Each number is 128 + 24 x the weight over its row's rms, rounded and kept within 0 to 255. Layers, rows and columns count from 0. The size above them is the row's rms in percent of the matrix's.

# layer 8 MLP up, 512x128, rms 0.332, rows 0-24, columns 0-127
size [ 81 105  80  86 102  98  78 103 100  90  89  95 115 100 110 104  94 106 103  95 105  95  89 108  99]
[[133  84 106 100 128 100 111  89 146 143 119  97 113 163  91 105 114 182  94 118 134 127 169 121 109 148 156 161 155 146 142 155 158 119 129 156 147 200  92 124 127 134 121 105 105 134 132 100 142 166  90 173 126 137 176 109 124  99 124 119 146 132 124 123 145 134 111  92 113 102 136 119 145 141 136 108 121  88 192 137 136 108  94 126 128 144 154 151 111 121 160 168 137 100 133 135  99 124 136 172 138 123 101 143 154 136 111 128 146 152 133 137  94  85  94 123 159 123 134 163  87 103 111 126 142 146 146 126]
 [143  76 116 103 152 111 124  93 124 122 156 121 116 184 114 102 190 117 124 149 140 109 120 138 185  97 148 156 109 132 127 135 150 103 107 138 125 164 131 156 150 137 115 135 135 138 117 150 159 148  89 144  96 113 142 105 104  96 141 123 115 135 105 155 147  89 122 122 156 142 156  74 129 109  97 127 138 133 126 113 106 167 129 162 141 188  75 143 144 118 185  80 143 140 122 151 139 152  97 129 151 122 137 119  89 154 126 146 100 123 138 110 162  93 144 138 117 140 119 128  95 125 151 121 163 115 111 150]
 [142 116 103 180 173 156 121 105 145 134  91 127 154 105  77 111 177 100 137 125 100 131 130  79 153 126 121 131 131 127 135 124  52 108 116 107 151 154 122 153 137 143 159 128 103 169 113 130 142 139 101 133 111 115 118 150 128 100 105 126 137 125 142 151  66 123  93 155 108 122 145 142 103 120 109 126 102 138 128 124 115 151 126 167 135 126 143  75 129 152 137  83  69 129 145 138 139 169  86 144 141 115 164 126 162 171 158 160 103 123 125 123 159 127 158 152 140 143 125 131 145 116  96 132 149 143 140 144]
 [125 124 140 119 151 144 112 117 117 133 105 121 152 114 108 128 120 143 123 143 155 124 120 109  95 103  96 157 112 170  76 160  98  94 123 100  83 119  92 112 115 105 149 121 138 136 167  87 187 143 143 148 164 123 143 141 136 104  87 111 102 118 100 114 160 129 112 148 114 127 108 145 130 158 124 111 153 153 142 130  99 125 142 147 182 156 127 110 145 106  77 129 139 122 118 133 106 170 142 124 143 116 121 125 142 116 143 167 147 128 100 150 177 149  85 125 156 104 136 202 106 157 122 135 164 147 149 171]
 [151 144 108 125 143 150  96 181 129 137 123  95 143 118  86 145 135 128 121 111 118 109 114 119 140  97 139  99 133 125 113 117 103 150  90 116 114 133 153 136 172 133 143 109 131 110 101 125 150 113  95 145 127 102 117 147 111 130 125 114 135 133  52 122 128 137 114 124 121 113 139 150  98 110 144 178 182 129 155 199 129 105 147 114 185 151 111 101 156 124 123 146 133 145  92 106 159 156 152 100 139 164 102  94 106  83 152  97  93 114 115 138 157 122 133 158 161 118  82 157 145 100 113 138 130 120 112 161]
 [ 88 142 136 119 125 162 144 113 155 170  77  76  92 129 171 125  97 143 104 142 143 137 124 132 121 128 128 133 127 172 128 160 128 103 115 108 115 128 105 146 105 159 140 126 122 137 109 125 164 135 112 151 109 120 162 162 136  98 118 119 166  85 110 140 132 139 132 121 108 129 191 116 155 119 107 131 122 149 113 155 123 125 159  89 100 123 150  72 130 131 130 148 118  97 132  95 103 146 128  83 127 108 144 128 130 118  59 113 151 112 106 169 143 102  95 119 129 178 139  73 147 115 146 154 152 122 151 100]
 [174 129 134 144 111 172 106 132  85 112 125 128 113 131 177 152 153 106 130 155 103 140 125  85 148 130 138 122  81 118 124 115 142 122 145 136  87 104 122 171 150 131 119 115  78 117 142 148  99 171  95 179 107 163 116 142 143 138 164 159 149  89  99 113 107 113 140 137 116 166 134 187 114 140 106 122 115 145 159 104 122 120 136 157 142 116  97 103  96 145 150 122 137 130 132 112 138 117 113 129 138  73 120 119 159 133  92 136 111 146 151 153 149 113 167 113 143 112 172 155 172  99 103 153 121 109 144 162]
 [116 110 177  96 118 104  84 111 130 125 137 120 141 118  86 125 109 121 167 134 107 132 150 144 132 133 141 113 174  96 160  99 139 167 159 174  80 125  95 109 148 120 121 141 110 120  82 100 133 165 133 147 135 141 114 150 156 110 133 140 101 118 157 125 137 129 104 118 167 104 119 124 148 115 160 126 143 148  96 136 133 140 145 153  85  99 123 143 106 184 135  98 128 118 157 112  98 155 125 134 144 122 122 113 177  86 148  83 136 125 178  71 118 105 166 106 120 117 131 101 137 133 169 135 134 128  87 142]
 [152 153 130 145 133 134 139 142 107 111 135 133 118 155 126 140 131 112 117 144 181 136 127 112 127 173  93 163 133 162 141  80  85 137 166 154 121 146  77 124  78 116 159 122 146 125 127 159 140 136 151 159 145 111 141 114  92 126 143 105 130 182 127 126 132 133  91  92 114 127 110 122  74 104 143 115 105 167 153  70 128 101 153 116 118 162 126 116 171 115 134 136 156 129 139 130 141  87 110 156 123 148 121 141 114 152  98 157 110 112 154 127 109 108 130 119 141  63 184 154 120 104 159 151 148 132 147 111]
 [177 160 141 169 133 114 118 112 125 104 141 148 115 142 112 134 155 166 137 154  56 147 139 143 132 142 159 124 121 130 137 100 103 103 106 106 132 120 150 137 119 133 146 142 144 120 122 120 145 112  99 140  88 148 131 120 148 148  81 105 167 144 152 154  93  93 124 105 105 146 112 105 177 148 134 151 136 118 136  98 114 108 154 123  56 151 152 116 166  92 127 154 116 124 154 127 144  98 106 163 117  99 163 151 156 148 129 138 131 107 123 139 117 115 140  91 172 125 152 129  57 104 121 150 123 100 156 111]
 [122  96 137 108  98 139 107 150  97 111 148 147  87 140 171 104 143 124 115 149 114 135 162 137 145 137 160 135 147  90 136 140 134  82  95 112 122 137 133 168  75 129 111 152 100 123 151 137 142 123 150 128 120 135 132 112 135 129 104 108 114 106 145 110 114  83 108 126 104 147 156 153  94 113 116 116 115 144 167 124 181 187 178 144 149 114 138 159 166  96 139 133 164 132 153 138 142 110 139  90 155 161 126 161 135 101 167 104  84 121 101 128 116  88 134  87 146 129 143 111 115 132 162 133 108 115  79  93]
 [127 155 135 157 157 100 154 118 132 174 123  80  90 147 100 140 120 133 159 145 115 120 121 141 115 138 101  88 115 131 167 120 152 163 122 104 145 116 163 168 169 136 183 140 125 145 164 111 124 128 105 121 112  98 137 105  88 112 150  92 124  91 135 144 162 121 124 153  90 132 174 146 123 109 128  96 136 167 115 103 138 121 126 104  95 121 159 174 143 114 117 147 115  76 142 120 142 131 128 167 118 143 110 154  96  84 146 119 132  80 155 126 178 123 157 136 114 119 153 127 143 126 104 124 155 160  92 116]
 [139 164 128 121 141  87 113  96 107 164 126 124 148 147 134 103 115 142 105 173 117  73 135 131 112 122 128 133 111 112 136 113 115  82 105 106 168 160 136 164 119 133 159 116 144 113 129 126 167 138 132 129 141  93  99 128 140 147  99 146 135 138 128 137 154 144 114 126 175 153 118 144 140 114 148 119 128 150 115 115 120 179  97 132 118 121 147 114 192 151 116 120 108  91 152 106  86 146 119  84 123 142 120 116  78 134  94 130 137 141  97 113  71 137 136 136 150 171 111  68  96  63 143 119 115  98 132 136]
 [118 101 104 106 130 117 115 145 134 112 100 146 123 145 104 101  93 155 170 134 173 103 127 135 150  97 174 186 162 133 151  96 106 137 145 130 106 140 157 123 127  97 107  85 110 120 134 134 138 154 134 135 137  84 126 107 184 138 134 138 121 126 130 175 115 124 127 176 149 152 167 144 114 118 114 159  86 161 134 165 115 152 114 118 124 171 152 109 144 122 134 104 142 118 133 147 112 124 107 136 102 138 135 150  93 138 103  55 109 129  86 142 124 123 151 158 167 111 155 101 131 112 105  78 105 139 148 132]
 [121 117 129 118 158  88 117 123 167 154 127 126 148 155 168 151 127 111 115 137 119 139 152 105 167 128 104 104 128 108 106 152 115  87 163 165 129  92 161 105 156 115 100 166 185 143 122 124 151 108 151 119 150 184 100 110 195 131  93 139 113 114 100 107 117 135 162 115 136 103 124 152 128 144 150  97 118 134 133 136 138 139 117 145 102 100  83 126 142 130  99 146 132  87 114 109 123 147 158 111 162 129 142 143  91 132 156 144 158 130 105 113 125  85 116 160  89 153  93 131  92 144 131 158 107 155  96 100]
 [146 108  95  94 127 152 119 125 135 153 108 119 113 129 131 169 137 136 139 142 111 115 114 152 134 100 160 168 113  75  97 112 136 108 178 125 111 105 134 129  95 145 112 111 159 126  84 140 161 126 140 123 109 105 135 165 126 117 142  95 102 121 181 147 128 134  90 104 145 153 178 136 124 155 161 119 144 115 113 102  91 134 137 152 122 107 147 132 149 160  67 161 126 100 147 107 150 129 102 114 113 103 164 107 131  91 127 147 160 118 106 110 122 105 134 120 161 180  87 155 122  84 113 165 106 162 140 155]
 [ 89 127 140 129 153 102 107 134 112 141 147 142  92 142 138 117 160 119 142  92 170 144 115 111 150 108 196 163 184 127 152 158 132 140 112 125 121 147 115 133 109  91 131 151 154 163 129 122 169 171 124 157 141 132 150 152  96  76 127 148 135 148  97  98 178 142  67 137 122  96 118 125 108 177 134  92 149 123 135 154 145 118 121 142 109 113 118 123 150 123  83 135 135 145 132 141 139 131 150 130 113 147 121 110 145 116 108 141  92  80 129 116 115 150 131 134 109 142  96  99  87 150 132 126 178 123 170 147]
 [171 166 110 133 126 123  81 158 109 134 124  77 113 126 101 142 131 108 133 116 115 167 114 144 144 143 155 141 104  86 130 133 156 147 148 135 116 135  92 182 190  91  98 125 122 115 128 121 114 109 107 128 138 124 108 151 163 144 127 150 118 139 117 100 124 148 116 104 151 144 143 105  63 129 127 127 157 115 127 135 109 124 109 147 137 167 127 102 119 111  64  91 139 110 118 121 194 160 175 139 128 133 116 112 115  99 113 119 134 122 106 107 131 147 138 187 138 142  99 125 110 110  91 151 112 151 165  99]
 [195 166 150 121 164 131 128  81 147  92 149 125 113 165 120 133  93 121  99 159 127 110  79  93 137 119 159 169 113 154 171 120 153 106 151 128 142 135 152 138 151 156 123 158 164  80 149 118 141 165 139 151 134 114 130 118 103 130 131  99 112 143 139  96 140 115 109  89 151 154 159 119 105  99 103 122 136 118 108 157 131 155 119 161 136 100 131 145 128 147 110 107 139 100  92 137 150 126 102  72 113 120 173 141 120 108 156 122 146 171 133 125  92  98 127 104 112 118 125  79 139 111  95 128 122 126  90 135]
 [145 134 166 118 136 130 102 153 100 139 157 116 167 111 101 109 130 159 120 112  77 131 180 132 124  98 149 129 133 170 133  74 145 124  96 143 157 124 138 103 120  97  81 110 138 122 165 104 145 176 151 137 136 148 116 167 135 112 134 115 155 101  89 113 134  84  93 187 120 159 139 139 107 117  67  98 131 112 133 167 157 155 119 136 163 124  89 141 125  99 143 130 157 131 119 124 126 123  95 165 114 145 136 143 130  98 109 131  86 166 130  94 142 118 129 143 117 139 144 125 124 114  81  96 133 128 123 129]
 [110 100 101 152 118 119 146 144 168 113 175  75 101 145 133 162 137 148  95 119 105 148 182 148 104 146 142 102  81 133 127 115 143 156 131 116 113 164 126 143 141 122 139 144 140 132 146 109 111  92 107 115 135 180 147 191 131 120 133 155 133 122 116 148 122 142 131 106 120  96 130 139 118  84 149 102 124 112 156 116 113 128 172 115 134  81 109 124 106  98  94 103 150 114 139 110 131 108 103  62 110 153 154 137 126 122 111 141 158 125 147  93 110 133  85  84 121 120 134 145  67 121 131  93 146 154 113 115]
 [ 96 106 127 147 160 147 114 112 135 118 124 114 151 149 104 133 132 129 114 137 160 110 134 166 119  82 106 163 132 180 120 130 124  98 120  95 129 133 134 164 157 180 115  87 101 133 109 101 132 114 114 108  87 149 150 111  91 119 121  93 122 123  63 148 119  93 145 144 131 115 115 147 110 135 103 138 125 154 138 147 134 122 142  92 135 161  94 124 100 120 157 157 146  91 127 170  95 141 183 113 107 141 147 135 117 136 106  76  88 119 147 107 165 160  98 163 169 135 173 133 160 130 116 134 140 116 155 130]
 [160 152  95 164 129 144 152 156 135 152 156 125 120 114 123  84 131  88 104 118 141 135 119 174  72 146  98 126 104 114 164 116 129 122  92 107 130 123 133 132 127 118 166 135 107 141 139 123 125  67 109 143 150 162 124 138  85 141 134 120 137 134 148 157 142  87 125 100 146 193 136 136 152 122 117 140 135 111 103 144 134  92 131 124 141 120  89 145  97 110 117  76 134 121 134  82 123 123 147 106 112 177 128 157 131  89 114 104  98  88  84 168 153 126 119 144 148  99 150 170 128 156 104 166 128 133 116 120]
 [131  85 128  98 117  99 108 107 101  95 134 142 134 102 144 142 121 150 146 165 135 174 124  91  97 133 121 192 150 116 161 125 114 136 103 135 139 171 146 129 129 128  99 132 118 163 111  95 112 136  86 162 121 141 101  95 123 125 129 162 146 116  98 121 129 141 144  51 149 129 136 154 111 140 185 155 138  93 132 146 138 195 116 134 122 129 140 129 130 118  98 156 132 112 101 133 147 122 161 100  79 127 139 140  78 104 130 117 135  81 135 126 148 102 158 160 106 146 118 150 139 126 158 155 117 115 133 149]
 [150 109  82  75 132 141 140 129 155 105 129 112 105 114  92 103 104 142 111 137 174 133 112 140 133  80 124 143 118 107 145 155 146  96 161 122 151 102 147 156 119 109 112 128 137 136  99 101 154 129  97 160 117 156 107 135 130 173 159 121 139 124 135 120 161 164 109 122 178 107  77 110 142 171 193 139 114 158 155 153 145 117 143 112  89 106 117  96 142 119 114 154 145 107 140 113 150  81 137  94 128 179 136 131 147 124  79 119 125 146 115 154 141  99 116 116 106 141 142 156 159 112 115 170 105 135 121 143]]